config.yaml
hidden_size: 384
norm: "rmsnorm"
positions: "rope"
attn_scale: 0.151
bias: "all"
extras: ["some layers without positions", "local attention windows", "shifted keys", "gated attention", "value embeddings", "hashed n-gram embeddings", "an embedding shortcut", "learned residual scales", "skips across layers", "capped logits"]
init_std_up: 0.0238
init_std_down: 0.0
warmup_steps: 435
max_seq_len: 2048
doc_mask: true
Each number is 128 + 32 x the weight over its row's rms, rounded and kept within 0 to 255. Layers, rows and columns count from 0. The size above them is the row's rms in percent of the matrix's.

# layer 4 MLP up, 1536x384, rms 0.0781, rows 142-177, columns 288-383
size [100 102  41  97 102  98 104  86 106 104 112  92  87 100  97  99 103 104 104 104 101  98 100 102  99  99 106 101  97  98 107 116  96  99 104 114]
[[123  92 112  95 122 121 210 135 118 163 149  97 120 211  88 128 175 119 162 144 152 140  86  54 151 108 137 155 127  93 112 202  76 126  96 117  76 143  98 148 100 192 147 133  69 118 135  90  99 188 145 107 118  60  99 145 153  95 123 172 118 158 157  83 119 131 119 149 143 130 102 132  74 169 135 156 156 124  77  48 195 102 105  85 146 108 176 132 148 117 121 100  83 112 142 106]
 [157 158 108 117 135 121 242 146 181 119 175 130 134 174 100 143 107  90 165 127 101  67 160 113  81 107 156 224 164 140 108 119 154 136  59 110 127 138  97 138 139 163 146  91 143 124  99 117 135 138 170 125 153 104 138 129 132 152 121 115 169 138 123 121 116 122 117 135 135 156 145  84 144 190 133 217  81 133 138 127 169 102 166 132 145 140 194 161  47 106 115 133 115 146 166 113]
 [115 163 153 129 147 147 132 122 110 121 125 142 140 162 140 160 209 166 165 105 102 120 201  85  44  76  93 115 147 111 120 186 152 168  79 120  84 167 125 101  82 123  88 136 163 141 116 125 109 193 138  69 140  90 112 143 120 139 118 184 135 167 159 191 131 149 115  77 124 161 112 171 124 118 140 114 108 156  97  84  67 114 158 110 210 171 163 138 101 135 105 140  92 126 178 138]
 [116 181 151 172 130 134  90 149  92 179  23 136  70 140 128 109 119 165 162 131 111  97 168 118 139  89  94 163 109  92 125 124  97 159 123 126 121 118  92  92 191 205 114 130 181 108 146 143 145 153 179 135 167  79 117 206 120  93 143 174 144 139 131 131 151 142 122 140 112 115 139 128 121 124 127 172  40 122 112 117 151 118 159 155  99 112 128 108  93 156 131 165 125 133 138 150]
 [133 121  96 122 181 118 132 124 100 176  96 141 134 141 118 129 190 177 147 146 125 110 179 130 162 131  68 153 103 184  96 214 115 174 117 164 123 137 111 190  89 108 124 170 118 156 150 142 177 108 127 157 108 129 164  98 125 141 140 176 135 116  57 119  90 146 165  98 170 171 137 125 157 129 163 115 124 118  71 139  67 141 136 103 118 123 172 152 123  86 149 107 127 117 156 123]
 [157 140 113 117 162 174 138 136  89 143 123 150  78 135 117 125 198 176  95 144 136 132 103  94 155 109 122 144 109 115 141 196 101 150 127 101 103 119 135 148 157 160 173 104 123 133 175 124 142  98 127 177 155 102 147 190 107 167 172 112 120 107 127 120 157 141 133 162 102 173 173 175 144 120 129 116 103 139 120 158 102 150  84 168  95 105 158 136  94 113 115 120  96 147 112 124]
 [159 133 120 141 105 148 127 122 114 122 229 135 165 138 158 153 114 125 130 161 128  93 159 127 139  71 165 211 133 158 121  96 151 106 121 166 121 105 104 106  66 116  96 133 164  88 124 122 130  94 110 183 127  93 121 152 102 110 164 145 192 165 132  89 153 118 174 168 131 112  96 151 109 174 149  81 105 119  90 138 175 142 104 136 165 174 138  96 116  71 137 114 109  84 130 118]
 [118 120 112  83 170 176 176  90  93 135  89 109 139 145 122 163 136 133 192 158 171  81  97 117 105 104 113 217 164 115 199 133 166 134 124 124 120  97 123  81 196 113 110 148 109 150 105 121 139  87 124 127 140  46 127 124 139 189 129 156 153 147 140 119 129  96 112 108 140 140 149 166 140 103  48 148 133 100 101 152 109 113 161 151 133  99 186 124  70 126 108 201 152 150 146 147]
 [124 163  93 119  86 191 161 155 128  70 106 125 113 122 143 125 133 139  77  91 123 116 178  93 104 131 139 153  99 150 100  97 154 111 117 145 131 209 104 185 105 146  96 109 185 130 121  74 109  88 179 135 152  86 113  77 125 183 125 170 123 104 147 108 103 127 146 118  87 104 144 125 156 104 170 140 159 179 167 116 101 137 107 121 144 207 176 158 106 142 144 111 132 125 156 145]
 [117 131 193 142 137 115 120 137 146 190 124 121 127 136 117 132 149 107 112  98 177  79  90  98 162 116  97 164 115 139  92 185  89 138  99 127  80 112 129 129 160 117  74 128 130 135 127 122  92 110 135 141 135 158  95 179 186 163 126  91 143 165 129 164 178 121 160 126 184  93 124 162 101 133 115  56 123 107  71 127  96 157 154 102  87 159 143 131  88 136  84 169 115 127 152 113]
 [ 84 108 149  97  94 173 112 178 177 120 143  83 119 156 182 218 117 142 168 137 110  82 174 127 100 141 155 146 111 116 164 111 147 169  91 156 113 161 194 109 124 145 114 133 216 168 143 145 111 149 168 122 159 147  97 133 125 109 123 103 105 161 143 132 222 141  70  76  65 149 106 165 110 142  89 100  75 158 133  72 138 124 159  84 164 136 130 176  98  97 138 162  56 116 149 108]
 [158  57 161 122  89 123 149 127 177 202 131  84 121 157 109 169 157 134  85 136  76 130  65 143 135  92 102 131 175 100 129 105 119 196  78 145 107 218 139 124  67 167 163 132  93 124 125 151 104 128 141 128 124 128 145 110  92  97 126 113 173 174 132 134 155 177  96 104 178 104 151 123 161 140  79 101  57 111 152 119 138 116 136 105 168 142  99 115 106 197 136 150  53 140 138 107]
 [ 82 135 176 124  69 195 145 110 136 167 177 122 164  74 176 130 154 121 130 122 143 128 117 106  93  80 143 137 125 156 151 162 102 154  43 181 151 115 136  77 105 157  98 151 190 114 110 165 136 117  54 147 133 159 114 119 133 147 105 111 109 120 161 139 140 155  69 139 170 102 136 124 114 119 151 182 124 103 117 157  69  88 127 138 164 178 108 171 125 116 114  98 100 119 232  94]
 [142 126 145 100 152 160 162 174 146 188 142  66 168 181 141 104 144 113 150 144  87 165 120  86 117 131 116 134 136  97 126 113 148 138 106 166  94 112 146  89 149 168 153 127 194  87 135 150 116 132 152 149 120 113 121 186  88 155  69 132 134 166 135 148 121 105 141 104 146 114 151 138 109 172 142 144 109 102  66 148 140 146 120  84 127 167 165 135 103 159 112 157 123 163 133 127]
 [128 108 116 151  88 141 146 112 108 109 173 115 124 124 154 124 208 127  83 143  80 110 141 131  87 110 161 130 187  52 110 134 130 153 109 147 108  96  78 110 102 140 124 109 180 162 182 138 175 113 150 102  66 109 149 164 127 140 163 112 140 149 138 149 170 182 127 120  90 170 104 159 139 154 144 105 145 130 104 127 129  93 149 150  91 165 199  96 151 120 150 208  94 117 136 106]
 [140 102 120 107 156 153 155 155 132 194 155 132 134 170  88 121 129 108 143  89 126 115 140 123 112 105 129 136 125 135 123 124 154 137 100 138 111 104 167 156  96 108 168 141 174 130 167 166  89 165 143 102 176 134 140 184 123 130 134  97  66 147 104 176 109 114 139 160 108 142 141  98 146 103 147  92 160 198  90  73 121 153 121 117 140 147 155 132 128 159 134  70 130 149 125 171]
 [134 201  99 187 130 148 126 107 112 189 105 122 101 107 159 120 134 160  68 152  99  97 118 106 131 153 171  85 137 111 175  91 137 167 117 135 117 138 115 130 125 149 130 125 113 140 139 158 134  86 169  85  85 113 123 192  82 100 198 124 111 216 101 149 135 141  83 168 152  47 138 104 174 143  71 184  70 170 133 103 119 107 141 128  99 126 181 149 150 188  97  93 131 114 129 154]
 [119  89 134 110  88 127 216 111  93 189 124 137 144 143 116 165  80 201 183 123 105 121 116 142  86 148 102 132 144 116 181 192 119 147 138 188 105 152 130 150 166 168 175 124 151  79 123 118 134 197 129  97 162 138 126 162  89 155 114 126 124 209 104 115 104 164  99  78 163 154  84 120  86 123 145  82 157 126 132 138  80  76 158 102 141 220 135 111  75 177 121 169 140 101 113 189]
 [103 117 115 196 103 155 108 108 135 158 125  77 121 101 162 195 169 167 143 176 160  90 177 113 107 109 172 107  84 154 131 129 127 167  88 107 110  88 128 160 189 117 113 166 123  96 141 170  93 133  69  99 103 110  94 139 127 116 130 125 179 162 132 164 103 175 144 177 112  92 116 128 112 152  81 180 103 158 131  90 116  84 155 142 133 122  99 127 148 127 163 126 162 117 158 139]
 [110 109 157 158  86 196 184 190 130 143 182 138 178 124 119 173 147 203  85 109  92 164 107 122 136 126 105 162 126 157 114 133 117 128 133 130  73 113 136 193  53 162  93 151 181 137 161  93 175 137  73  89 108 150 131  93 145 121 121 133 146 142 194  98 181 146 178 170  85 149  65 156 134 185 186  79  98 141 122  81 141 196 181 124 145 109 139 123 113 110 127 172  75  75 126 113]
 [163 135 134 174 143 167 125 147 113 137  93  82 134 223  95 122 135 139 213  68 131 114 172  89 111 121 187 201 101 115 135 142 123 121 135  84 101 129 152  98  78 124  47  97 212 140 135  49  60 162 113 161  86 124 114 166 146 118 125 141 136 152  97 101 180 118  60  79 180 119  82 149 104 134 111 102 140 110 115 126 182 130 148 171 177 108 111 151 107 151 128 132 109 136 160  91]
 [158  67 140 174 144 149 107 125 116 131  82 115  90 116  97 232  97 155 127 161  84 108 167 158 110 126 104 182 159 112 129  99 146 122 127 117 125 137  92 131 111 128 109 129 172 102 137 128 125 109 149 132  93  67 102 153 115 200 141 145 161 130 184 132 192 190  92  80 167 153 151 188 172  70 115 209 116 137 119 131 126 184 158 185 132  91 121 162 100 170  97 155 104 164 163 119]
 [ 76 138 180 129 100 133 169 166 143 160  92 107 112 164  99 237  79 141 156 137 135 122 121 100 120  84 170 136 152 180 131 131 104 136 163 153 125 100 138 106 126  95 135 167 107 168 143 105 122 233 196 126 128 109 169 132 121 118 156 110 116 116  98 103 120 101 162 112 109 143 119 135 153 116 140  97 108 143  72 102 162 178 122 144 122 161 133 111 119 141 115 156 145 133 143 151]
 [174 137  82 118 169 176 173 183  93 101 138 147  94 136 135 132  95 135 138 159 117 131 110 157 138  51  92 152 125  87 102 145 116 146 146 176 137 125 139 155 112 194 150 131 143  86 113 123 105 125  88 107 165  96 143 154 155 134  98 129 126 126 118 136 138 159 125  79  98  91 130 141 146 141 107 102 107 120  95 114 166 164 138  87 141 102 123 119  96 111 124 108 158 109 116 150]
 [105 135 186 136 132 122 121 119 136  99 159 101 156 131  87 182 153 140 149 154  99  55 142 119  88  40 138 207 171 117 110 145  72 145 129 138  84 141 121 164 153 111 136  81 172  96 184  94 126 195 137 142 142 135 117 134 109 168 146 150  86 135 126  72 169 173 121 129 191 202 158 173 138 155 140  75 103 134  98 158 126 183 131 115 154 172 160 115  98 136  82 123 106 143 169 185]
 [216 164 137 174 117 169 144 133 109 132 114 142 116 243 141 156 146 170 108 120 122 139 143  80 123  59  90  96 159 138 136 149 171 119 103 158 107  66  93 101 130 167 102 112 165 101 195 143 114  91 168 117 165  49 115 163 166 137 103  91 105 132 135 124  77 185  80 110 113 147 121 129 157 115 147 124  97 141 132 113 111  86 137 153 136 153 135 208 125 171 107 129  81 196 125 140]
 [118  94 133 162  90 116 106  97 127 108  66  69 156 169  79 139 147 100 182  89 104 117 150 113  95 110 187 136 109 167 156 104 138  89 107 152 101 131 119 175 132 151 118 163 164 120 150 147 112 129  62 140  96  86 122 146  93 127 102 138 169 136 196 173 110 158 119  71 124 127 126  95  78 121 119 199 144 116 102 114  54 158 149 134 120  96 137  90 132 120 135  99 171  91 184 135]
 [195 159 195 111 128 135 100 122  95 117 118 135 100 106 111 123 111 125 159 117 185  90 142 138 164 139 120 162 102 121 152 145  84 143  95 161 114  77 158 121  72 163 116 130 167 135 172 151 150 151 171  85  45 195 173 213 113 167 143 143  88 169  82 125 181 139 153  81 130 154 122  93 178 172 186 179  62 129 144  80  81  92 207 111 107 168 140 179  98 207  71 113 130 138 140 182]
 [142 108 104 147 102 164 119 136 127  77 104 146 112 170 153 145 122 146 190 134 145 109 137 134 118 123 174 129  80 177  91 120 157 172 140 130 130 126 147 152  83 111 127 160 147 175 101  82 181  93 138 109  91 120 209 112 130 234 133 112  73 187 107 183 108 169  76  62 157 131 141 162  82 153 138 195 123 143 155  92 156 182  90 117  82  99 146 159  89 180 123 126 144 184 173 192]
 [109 179 127  80 155 120 117  92 126 139 115 127  93 138 179 164 179 175 112 188 181 113  61 129 104  76 134 137 105 126 170 104 131 105 139  76 108 110 135 115 133 169 148 155 142 114  97 135 136 135  92  74 107 146 117 144 167 174 157  91 132 133 154 166 142 116 129 133 110 130 128 106 117 169 188 201 103 147 140 147 129 145 155 122 120  98 199 167 120 174  99  84 102 116 208  73]
 [143 115 151  90 158 144 109 152 109  78 114 134 193 193  70 146 117 106 126 138  99  83 171 107 109 166  94 150 127 157 123 129 151  95  97 180  60 111  96 173 132 141 121 157  70 198  84  84 101 134 127 124 152 130 114 172  90 181 114 111 174 132 156 120  85 115  96 123  96 111 120 163 103 109 123 222  41 106  82  92  84 177 112 114 155 117 130 169  75 174 182 159 122 101 102  86]
 [128 153 146 114 187 161 117 140 137 146 164  94 105 145 101 138 107 134 168 168 109  89 122 110 108  99 123  88 127 148  99 127  68 119 103 123  71 154 145 135 147 119  98 115 105  82 117 113 176 184  95  73 123 146 125 135  88 167 104 144  94 152 152 168 136 174 101 134 132 180 119 110 122 149  92  83 126 154 176 113 104 126 118 157 131 135 116 214  73 209 153  85 118 147 130 123]
 [ 89 114 177 140 124 128 155 113 131 126  96  58 189  91 161 146 113  99 142 181 136 132 121  86 106  54 106 152 116 184 123 142 125 137 152  78  95 172 168 143 105 157  97 129 146 150  88  93 162 181 112 178 146 131 126  93 175  99 108 162  79 106 123 124  91 192 117 111 137 195 138 145 144  60 136 145 162 107  89 109 162 162 108 167  83 177 145 114 126 152 149 148  96 102 152 145]
 [ 97  99 210 103 176 176 135 141  89 152 169  84 193 145 146 179 137  91 160 159  94  68 167  87  84  45 137 114 170 126 120 165 101 159  82 193 157  89 104 131  56  99 138 151 151 130 104 154 158 146 121  74  86  91 106 125 145 145 148 164 152 143 126  82 203 157 113 121 158  89  85 152 156 173 135 165 127 116 184 110  74 131 106  98 153 192 169 159 173 134 132 138 128 140 162 154]
 [136 163 144 109 162 101 161 100  96 125  61 127 109 128 129  98  93 146 122  80  95 114 132  64  89  83  97 188 138  98 145 158  74 223  83  49 134 106 149 200 120 186 104 106 146 159 176 150 104 144 165 105  63 165 122 125 177 152 122 120 124 157  83 148  98 187 112 162 143 104 137 135 129  85  90 109 120 171 114 108 105 125  89 141  78  97 140 143 157 175 161 137 105 116 108 113]
 [129 166 157 161 159 123 125 123 101 135 133 120 175 124  71 135 164  97 189  99 153  65  89  66 140  56 134 168 126 139 134 187 135 145 130 134 136 123  79 182 147 164 159 159  87  84 116 150 147 114 159 145 146 158 142 129 129 100 181 142 161 111 190 107 115 127 156 133 164 194  99 153 154 118 132  69 107 126  90 161 156  68 122  86 190 123 140 138 111  86 126 140 162  78 152 208]]
# layer 4 MLP down (transposed), 1536x384, rms 0.0728, rows 142-177, columns 288-383
size [ 99 108  36  98 103  98 103  92 107 105 113  95  92 101  98 100 101 102 105 103  99  98 102 103  99  97 104 102  99 100 106 111  98 102 103 115]
[[116 136 106 134 125 104 105 167 155 174 118 193 143 168 168 112 130 148 160 141 175 113 106 169 205 134  86 107 140 123 144 107 139  62 147 190 117 138  98 141 123 131 104 144 128 171 127 182 113 158 137  96  91 158  93 161  45 121 112 108 151 140 106 118 120 106  92 117 134 145 135 125 126 136 142 157 194 100 133  86 194 150 107 140  83 151 119 104 161  76  99 100 157 101 126 123]
 [118 119 115 125 118 160 157 120 158 170 128  58 166 133 164 148  83 138 124 121  98  65  80 117 118  87 152 132 182 138  97 139 132 154  97 158 107 121 137 120 124 159 102  84 121 105  86 148 117 113 139 122 126 125 111 120 189 136 174 134 193 112 153 117 214 152  95 135 123 155  99 161 118 139 128 112  93 184 195 136 116 128 161 183 118  72 187 144 110 100 103  82 112  97 120 107]
 [103 144 125 121 139 139  51 158 179  89 171 114  68  98  94  99  82 159 118  72 130 106 153 130 131 123 121 132 115 126 188 150  97 136 137 191 184  98  99 146  92  76 112  90 141 144  81 188 113 106 171 112  95 110  94  75  88 100 144 134 146 133 137 129  53 134 122 170 131 157 158 181 147 148  97 126 157 138 154 176 111 141 125 125 121 148  94 136 127 123 121  93 101  85  60 148]
 [ 91 182 159 154 100 183 161 121 137 103 128 108  79  85  88 135 203 137 157 157  67 127 144 207 150 120  20 153 145  82 127 138 117  91 136 127  93 152 154 121 135 127 159  85 124 114  55 135 112 129 140 112 145  91 102 134 142 121 183 159  84  83 119  80  77  85 134 129 125 116 157 120 104 166 165 183 146 160 127 106 172 125  83  77 145 136 146  64 148 128 125 131 163 113 133 108]
 [107  86  90 111 109 153  97 178  98  80  66 110  95 169 157 131 138 180 147 154 118 130 127 144 180 164 158 147 167  62 149 113 142 126  93 104 140 115 169 147 176 116  18 143 129  72 107 112 113 138 167 104 148 140 109 161 142 158 133  96 134 180  81 130 174 154  77 124 106 125  72 137 184 160 190 133 106  74 168  94 135 110 129 125 135 134 134 100  96 130 122 114 129 147 110 168]
 [171 104  92 126 125 151 151 113 178 155  86  72 152  69  60 109 103 128 128 120 132 133 143 144 114 147  72 158 130 139 143  80  52 132 144 123 166 132 101 135 117  96 134 152 138  67 174 164 140  77 159 129 141  84 112 114 144 160 127 131 158 129 116 172 169 144 121  78 148 138 101 115 110 148 148 100 116 130 102 161 167 163  36 154 131 106 172  88 128  65 135  84 107 165 122 154]
 [139 151 168 140 120  78 153  88 143  88  95 164 120  93  98 164  79 153 170 173 100 102  75 147 126 144 142  82 161 137 176 132 154 124 191 131 192 139 133 142 118 148 116 151 166 139 108 142 135  54 142 173 146 152 158 110 101 114 119 138 139  88 143 197 151 106 157 202 109  68 165 129 109 134 156 150  91 201 118 149 129 166 143  84 113 177 119 220 167 108 146 127 165 161  90  81]
 [100 102 147 117 194 125 146 123  60 114 135 147  84  65  72 118  60  99 105 106 114 116 195 178  93 138 139 105 129 116 163  85 115 179 101  96 176 181 146 156 107 168  76 138  88  93 100 156 150 110  93 118 118 132 115 188 149 176 121 118 163 144 103 132 165 112 121 155 130 170 107 200  97  94 143 129 121 121 148 185 111 118 105 131 167 137  51 143 106 151 174 149 112  46 105  95]
 [124 146  88 137  96 119 134 139  72 165 146 148 119 152 180 159 147 109 172 132 182  86 127 121 126 139 182 142 147 113 134  82 137 177 118 120  83 172 160 152  59 134 159  76  58  71  88 165 121 124 161 185 151 170  92 161 113 146 136 134 100 112 146 101 173 146 113 101 124 118 110 137 117 148 108 153 100 138 174 105 113 122 126 114 166 157 127 141 126 114 101  78  90 115 100 154]
 [151 144 106 121 157 133  99 169 120 124 183 130  87 113 115 126 161 109 160 118 167 172 122 220 169 156 102 157  73 154 108  80  13 175 150 128 136 161 102 100 110  96 149 127  79 141 120 137 139 116  78 189 163 109 124 152 124 153 132  90  99 140 130 167  90 117 186 105 148  92 109  99 151 160 150  96 146 154 128 106 102 125 138 110 148  91 169 125 134  41 153  81 108 158 135 133]
 [133 179  98 100 104  90 139 165 121  97  93 116 143 143  84 162 140 131 104 134  78 146 129  98 124 146 172 132 130 123 117  85  69 110 126  96 179 177 180 121 138  72 188 133 107 135 148 103 125 154 137 125 149 145  68  97 158  83 178 156 179 103 100 134 143 143 122 188  30 115 124 178  94 126 135 149 160 133 165 100  98 123 137  93  50 150 122 122  88  79  88 133  69 142 146 138]
 [131 154 118 112 185 104 147 213 111 139 136 117  63 142 155  88 148 138 100 143 113 176  75 164 135 165  99 117 140 104 162  79 133 128 136  83 213 140 122 145 139  99 142 166  95 137 131 139 126 111 144 154 112 159 118 152 101  97 138 122 149 175 127 100  80 134 114 159 113  69 123 128 136 172  94 185 136 109  83 157 105  82 109 139 179 138  53 133 115  39  85 149 157 119 151 117]
 [ 78 122 141 145  83 139 134  93 120 147 106 125 145  65 136 115 153 109 134 134 118 166 128 129  99 129 119 191 147 118 164  95 141  85 137 129 142 146 148 131 212 195 162 187 187 134 155 108 124 137 122 172 123  94 153  86 121 147 147 159 126 134 114  78  78 201  76 156  97  80 115 152 105  83 125 138 119  96 188 159  73  67  76 161 151 122 148 123 136 127 119  88 123 187 127 117]
 [100 182 132 144  59  99 206 164 143 105 103 206 177  99 100 190 141  98 151 103 148 109 126 144 121 129 179  97 138  81 137 156 156 136 123 129 126 165 155 117 177  79 153  62 162 133 124 119 112 124 184 145 154  91 132  97 138  81 122 135 135 123 101 140 163 157 158 137 163 133 121 146 130 128 159 130 172  97 156 126  93 110 127 110 122 163 138 113 168 165 116 109 116 158 176 117]
 [155 105 141 133 184 118 181 137 119 131 124 160 117  87 172 108 130 118 140  77 159 137 103 116 203 119 166 163 157 185 100 122 118 113 101 114  82 111 108 152 111 187 145 138 139 103 135 141 161 108 105 119 138 115 137 173 138 149  89 110 136 150  68  94 115 114 124 130 127 120 123 160 118 108 152  94 132 158 166 104 178 153  86 128 153 189 125 144 102 153 139 146  79 104  89 159]
 [140  89 150 167 175 139 160 115 136  89 136 131  99 129 107 107 133  69 135 169 188  94 170 178 181 134 124 139  97  96 106 142 103 213 147 121 123 128 102 134 139  41 184 187 144 132  87 114 101 118 136 136 197 125 107 143 153 128 145 106  92 144  81 120 135 149  88 230 148 155 117 168 101 121 128 110 203 131 164 193 106  76 118 189  97 166 205 132 118 106 148 127 115 188 128 125]
 [125 116 110 193 137 109 158 105 112 108  78 128 127  76 122  94 113 125 113 139 149 168 160 120 130 206  61  99 186 142 128 123 106 135 131 101 226 155 125  44 122  85 175 153  73 123 167 114 100  92 122 159 108  99 130 129  95  94 132  91 121  20 161  92  89 121 104  92 194 126 158  97 179  99 125 159 138 127 120 125 117 127 129  82 129  77  98 166 214 104 151 157  69 126  75  67]
 [181 137  97 130 133 112 158 130 129  97 109 188  99 185  79  99 130 152 126  96 122 169 139 135 127 179 134 109  87 168 192 151 150 210 125 128 124 205 117 122  90 128 141  53 125 148 141 101 130  86 152  78 124 154 147 114 107 188 125 132 193 115  81 141  80 169 112 117 140 176 111 133 168 117 163 112 104 143 154 151  91  77 114 127  93 179  92 132 143 159 127 145 114 173 142 205]
 [148 123  78 154 153 166 130 174 170 131 102  72 161 112 106 133 153 108 143 186 122 106 179 122 217  96 107 148 147  56 123  84 120 108  77  48 131 150  93 139 143 175 119  67 179 101 128 156  85 128 142 119  97  80 135 100 115  91 195 122 148 150 114 106 181 133 126 104 133 139 156 139  85 146  66  87  82 157 171 136 152 146 117 116 118  77 127 110 168  92  99 159 147  90  88 111]
 [161 179 135 121 146 138 161 121 174 150 194 139 149 102 126 170 146 148 119 132 165  82 114  71 121 167 204 111 137 128 126 171 155 129 170 168 101 152 152 129 165  84 117 152 185  97 157 171 137  50 122 101  74 116  96 191 111 136 126 145 121 168  89 112  96 158 173 152  86  83 179 101 135 137 114 111 112 132 106 242 120 141 137  72 132 110 109 150  78 134 142 136 147 119  93  96]
 [144  76 129 183 130 121 137  96 170  98  67 192 116 136 116  93 201 142 152  58 104  98  81 136  98 159 130 152  96 146 125  87 135 145 181  98 139 155 146  65  94  85 130  48 169 113 128 181 145 135 112  67 150 114 118 110 120 149 166  86 159 143  68 115 115 127 114 136 128 149 148 144 161 102 154 123 151 128 176 161 121  99 176  90 117 104  26 169 192 150 145 133 108 124 154 149]
 [137  83 109 193 144 161 170 134 201  97  93 118 128  38 127 191 132 103 112 129 148  94  98 137 143 181 179 150 129 127 117 125 126 124 104 138 122 101 100 148 184  79 161 143 117  96  98 114 172 121 125 152 138 100 141 109 175 197 153 141 213 175 121 161 177 174 102 134 141 133 145 176 135 139 110 100 102 123  96 168 156 154  65 168  89 139 179 144  80 131 117 184  94 213 144  99]
 [137 160 101 130 175 141 152 143 128 114  91  88  76  95 125 139  66  96  95  74  72 118 166  93 202 166 117 154 119 110 191 104 100 154 118 147 149 135 108 147 126 135  83 118 103  90 178 196 109  99 120 166 149 146 124 137 100 174 120  71 162  96 110 113 136 124 146 148 154 141  74 125 162 102  97 150 138 111 106 156  91 176 143 117 140 159  81  39 162 156  90 118 133 193 121 117]
 [ 76 114  71 105 105 146 169 154 139  71 161 126 182  97 157 176 122 126 184 129  97 132  94 170 205 134 139 131 174 112 125 100 127  77 149  74 113 148 138  78 122 145 105 171 167 136  77 145 115 109 145 147 175 155 129 119 167 126 109 107 146 101  75  70 119 134  67 152 178  84 147 104 143 153 120 129 171 167  59 161  88 217 124 135 142 133  93 142 169 174 141 127 112 119 131 113]
 [ 81  85  61 100 102 113  85 127 116 108 135 111 126  90 117 126 191 110 135 155 132 126 103 124 100 106 145 105  81  97 162 196 113 126  98 153 139 149 140 102 116 102  83 124 118 109 130 117 151 142 132 166 179 193 113 108 148 111 111 129 128 163 146 104 140 161  93 132  93 148 145 118 191 166  96 129 141 145 204 119 144  67 132 112 169 119 167  81 180 140  99 126 113 124 128  59]
 [105 149 121 184  91 101 128  67 163 103 149 152 189 200 150 139 159  95 147 130 153 123 145 138 112 119 107  66 132  90 179 196 148 136  90 149 116 148 121 126  95 109 150 197 148 184 133 127 201 116 148 134 147  95 111 172 144 146  92 115 157  93 145  95 114 173  65 101 109 151 189  52 145 157  52 133 177 149 135 114 120 126 144 169 180 160 119 154 128 128  95  62 151 183  73 100]
 [126  99 115 170  97 117 154 100 122 123 149 184 115 142 119 157  93 121 108 105 126 172  98  88  92 132  83 111  71 132 125 100 121  66 134 134 164 159 140 134 153 137 129 202 168 120 130 120 148 107 137 184 100  89 113 141 182 105 116 101 159  91 109  44 145 124 179 118  60 109 168 133  82 123 133 191 168 113 134 166  79 163 120 125 131 109 162  86 142 118 112 131  90 131 138  92]
 [195 116 154 201 146 169 151  45 110  70 137  86 115 123 122  45 137 148 120 105 164 127  91 184 143 175 143 153  85  99  79 159 144  94 112 102 136 124 183 146  87 141 154 151 110 115 164 124 156 193 102  80 123 159 112 182  73 161 135 141 121 114 143  65 144 110 144  87 104 136 148 123 189 133 127 136 174 139 102 100 139  80 214 141 127 136 117 164 111 196 133  80 119 152 109 198]
 [123 114 122 147 103 166  69 145 165 133 149 132 126 126 142 140 119 110 133 129  91  90 118 119 183 125  80 165 112 119 122 114 144 127 147 156 147 195 134 163  95 120 159 124 126 118 129 227 109 109 148 172 182  84  85  98 129 124 144 162  27 119 109 129 123 169 151  93 143  83 135 124  98 154 136 154 150 108 142 164 123 127  89 129  99 116  92 111  84 118 105 102 170 132 115 177]
 [160  80 108 160 164 147 128 111 121 112 144 159 148 110 140 107 113 108 133 106 130 157 116 204 117 140 116 174  93 113 108 150 158 106 154 111 103 108 167 128 177 152 141  82 108  55  92 129 160 147 151 192 165  97 120 144 179  87 110 154 134 142 116 138 112 159 148 134 131 133 131 153 123 130 137 120 113  98  86 136 137  96 104 196 111 155 169 105 122  83  73 131 118 159 130 116]
 [128 106 120 116 160  95 160 171 124 136 182 152 142 189  85 157 107 116 118 231 136  84 129 119  98 156 148  92 147 148 138  53  79 181 136 159 184 191 143 159 130 174 150  87  71 104  91 119 107 125 149 134 172 214 148 194  61  96 117  68 104 120 113 174 150 183 149 123 130  77 138 122 100 110 125 145 113 123 166 169 120 114 125 110 142 189 180 209 121 119 152 148  86 111 118 120]
 [138 163 131 131 119 129 157 174 149 104 113 136 103 158  82 121  33 109 103 141 150 153 146  87 151 134 109  57 151 146  85  99 106  65 189 176  91 130 131 113 109 141 143 107 117 115 135 151 130  87 147 176 182 117  92 182 115  91 104 107 107 161 119 117 168 168 161 124  79 158 110 142 139 116  94 107 121  92 121 141 184 117  38 171  81 142  98  65 122 159 175  88  97 150 106  42]
 [147 144 176  92 109 120 199 109 102 167 117 150 139  96 178 115 131 155  97 158 108 149 124 103  88 129  89  94  42  93 190 104 138 105  67 119  84 129 116 176 120 178  75 188 137 167 147 110 132 163 114 112 136 129 114 142 159 138  87 150 133  98 130 135 102 129 152 117 115 179 127 138 192 102 150 161 142 134 129  65 144 169 102 128 118 156  74  42 124 111 143 144 140 138 155 105]
 [124 135 153 150 137 121 102 122 111  93  87 155 123  35 129 201 109 133 173 176 160 117  51 176  89  75 169  92 176 124 118 101  94 107 191 137 168  97 124 149 160 138 188 140 104  88  83  72 140 180 123 107 159 121 159 119 116  31 163  88 122 149 132 117 107 191 141 181 125 175 107 124 168 123 112  93 135 145 138 188 151 115 154 126 111 184 107 114 177 124 124 112  87 108 124  91]
 [133 124 133  83 134 120 181  73  71 134 107 169 116 168  75 109 157 112 152 113 116 151 135 127 122 111 102 109 108 179 215 126 134  73 186 113 165 148 110 143 138 173 166 134  99  88 110  89 119 130 104 155 129 143 142 108 135 143 157 111 138 106 151 137 126 169 188 159 190 101 143 124 139 122  91  95 143 191 148  85 145 158 175  94 163 132 138 134 122 135  94 129 131 159 127 190]
 [129 161 124  97 139 187 154 166  80 125 107 160  99  81 145 190 127 130 159  84 119 107 192  94 146 110 152 229  96 106 135 152  72 124 100 144  89 152 165 115 155 120  86 169 152 163 106 150 101 170 129 114 159 155 101 136 147 140 132 140 111 132 186 125 149  95 192 133  49 110 115 165  82 182 118 189 163 156 116 143 170 146  95  75 101 132 117 130  92 102 128 132  90  97 113 163]]